Weights of a small transformer language model.
Size: width 192, 3 heads of 64 (1 for keys and values), MLP 512 SwiGLU, vocabulary 4096, 6.7M parameters.
Architecture: rotary positions, biases on query, key and value, tied embeddings.
Each number is 128 + 24 x the weight over its row's rms, rounded and kept within 0 to 255. Layers, rows and columns count from 0. Numbers have three digits each. The size before them is the row's rms in percent of the matrix's.

# layer 5 MLP up, 512x192, rms 0.164, rows 303-321, columns 0-47
097:148143177118134111140170112110111152179188140129145151127109172111122136138166135122117113153133108161149147127133115111140132110104125149136109
108:115131139118139143120134090155122114117148120080151084136153105118126104099179150164104139145170134127130124133167107126111133130211148149140136
099:115095126093131133134143178131113119123133113138134102135111143134112134102091147069096131122173140103136121129143134147133153089115149115144165
105:090174116126088145170124107130160145128097156148105148140138094112129142146170109161100120129145177129102157154136150108111127154129147146175113
099:134125164122128116146144103112157147100110116142156130144140121107100141116117115134137091075119133130080135118128134166106100128143123143189126
097:139102139115166109120102117177110182158121156080098124141124110149134101103099194138127118156145103133135140092130118160124108124135133092127126
100:126098150137104142126145121111137125113145141093137117169136186097112131081132154114127123181134116140102126174149102155178102143127126120093139
097:151155112146135164124148114136200138072106125123145109162136107110132131154096165158093165089142112116095128109135107151102133149137134150142146
099:181134150168100106127114140097138094088144121180129165079131094169177141110128121133148098098158120096137167175108137109119125134140145101154138
100:123158108137152137126133139164127116081127111111091135152087110164128172106110152126146122118119116126112122130145135093145097142132162166146160
097:160123156170125173113113178150112138144101132125113125147103129152084163143105149094092114103172100115112161160114113166160117092125107125067149
095:079146093127096140141091124129150124132096140130084130089102104105129177154121129118163101120098133149085143125145128088149115096139088118144108
095:147103131160120140151147130132159092137149117128112135148174148095094159132151127135100057137091148097139110102124102115166172099099139104161132
103:129122163104123111130123098104121070128128103127115126129110098093144134124109136189167135078173087146080137093119127098151078142158131115125143
100:084133132118187129131159131135121159127132133114137144130114118128157099106173129133093147188139116077132130133162150176101145140092152125102114
096:119102115134144120160085124116160130126110108130119132142107160096144106141108131160153124144144119120134159081139167123095145144124168134092095
098:077136163091140143120140132126085133147162116139114120086142141129127077097125119135111140107080136139102162103131153140119117117115138116133100
097:154144151138127116111114158169150161097135116148105153174109148171106152134115118126138084096141124125139120162133119156150141174129100142142128
099:092093123106101130109087121120105125124128130103121125117129130125114149117150070138134134188101095123102171111131091161137148176111079143128097
# layer 5 MLP down (transposed), 512x192, rms 0.157, rows 303-321, columns 0-47
100:103130092139110121119146121145173132130051140153133150093186142142140175117137115122091154121142122094085134151119112128133123094128119125132123
105:101112087153120125157131136158113089131146090103139137094131135174107130097062113180110135127118136141121138114150099112112137096119105134141077
095:140180119137143130084118129137133136123156176122179118154158098161099117134144142153136114112109094166078102135112167091128105137137105117142116
100:162052142105128161146134095128115151164132079180103128159126145142122098163133130137120155155128129164172106144162133109116129134146096115124121
101:142128107076140161126143116139139126135122123145134110155115131109121110089089141156101142139140102145132142134076159131180096142140112114120116
094:123169107138087111151079129162147151118106173095142150092106130109104132120122134151137160094145151131093147143124104102124129120086101075115127
101:173192148100147134091153093131155090166123110141142153150112138102139092177116108169139098147106145115137092087140179119148144147147119113133158
098:116118116108109134099099120122148101165122156064078156132120161117121120135102159116151126153122137098135143132174091085134125146120118108136147
103:126127116181151147132162149161128132124132122132098113113111145116140115117118137126149158089110122126140109141136125132134057143118154125118171
104:130121081123109125125121132129095140141077146126044119110104106163113112079096112121128098110117097093119119093141157137138103129119121115167090
097:168167119122097131130152153137120168117138140119109093098089131063125153127141148086101121104151149140117134111150142112149139170124100097108116
097:101144118107143121088094097166097110118133136163110146164178121086120154144139116170157202093112102138125129093129098121119095158153165143113147
096:128147130175137121157137126130111121119164114131123118117126170123115143110156152059121142148163149154110094147146109165102129114103129139168173
104:154123136104145164131153122147121086144157055147107120130106141103112170117084132125092158105159127142131122109126104107129078116141127157126120
106:114127122149126115133146127151098177123145160143136142160112176133113098125123131131124138145068127094130104136165165146161131141096105143107120
090:112163129120140130139127113107137143146141134153106115117093177165147146106140148102112163111092143166080140163104151151163159142146126125084202
099:107125127105126126153173145158108143109119137153144139147130097104103115121174179126136139129115140120192118139137142122112130187114134200169110
098:094160143152145132135179117116097120133155130084120086121140123061158135114113128114150089086148162092166152115135102144145111114125154110117113
103:107156132086090098102129047112130122143126164114128155174113128105134136084108173113109101118109101147125135096133080169125149129100118073117160
# layer 5 MLP gate, 512x192, rms 0.171, rows 304-322, columns 0-47
101:132112109176104169164105151140069094113136095124160129120098190169110097132159122100141122174096115113125114118161132144135133179152106100110112
095:115138144089123141124104140181114134116149127106154160069130099138115143125141092141113122083132119157108189130112155111105092119150125127148116
105:143168112116161131125169121127146117142067149086093107091089109158116137052149094164152127119145115127147116111157138144135144125118139129136135
100:118113083105097160076105116109111078076127128074110133150155129171139179139102136091114134091146126124111181105117138126173127142109118092118106
100:094123125167126115149127169071137090173086124102143149150112140149129105109193105095090138117140097120120088140139126166159165148094151113168120
109:156127098127130129142158117108167124108133163154125101124095142143101114160134127174120098149141101142107115098127148098114149117084150116147107
102:117116122133132151108132132164121128137113137140148109142121138160120120074132107115081116148158122166132169114083151145138144152134116103101148
103:114106136119133120140123130136131161121102144102104094089086147162171096162108128112094116119095140111148128112126114131123110122132120112149182
106:128135120153111136121141151172108154140086165099117070133098111114136140117211153146102128103137106146136140147184150148172100115155158118155095
102:124130124106124138117114092183116105149115126096145146136141126086123127105104087157128154130152162150100131104165139138164155113088123171138107
101:080144149198134118096100089131125127140187135126118155144114139149148183133177090177099133086154104142119089132148121124165092162111145137132173
094:155113118096084085101115124125112132123136126117090172064073099116128148145122130133134139111133146148162136166167162154146132115094144118146094
100:122092159120128139149120123158164131102134143116150098117133081136121134153144082120145132134125134133115144136127145134172141121133065114165145
096:144178115082110108098092117125110097116128129045125114158114089104070151089136143142135095112134185157110134174121123121119160082109147094118111
096:124144147088133114091128087180113116107123113107149106170107129162076117129132143160109122099136131124129135137127091112142120122141095085131146
097:143162119119154092158125131127129135123125094096135138102134127120068125132083115151134135153163113133115167106130148132103113127187150141126087
093:113123100104121129096131149131123138128115115149124151103113135105134106137106121139098093131146135167081112114083080110091122145123090142117127
098:137163122107154098124110139121126138107104128141151103119139165146177147135163127114134151103170119134146114110090123121104104164170131119120113
096:133130132114139139111127168161141121128143149144127105126083088114113114118121128161133118124104167130119151139144099111117161138099118105150174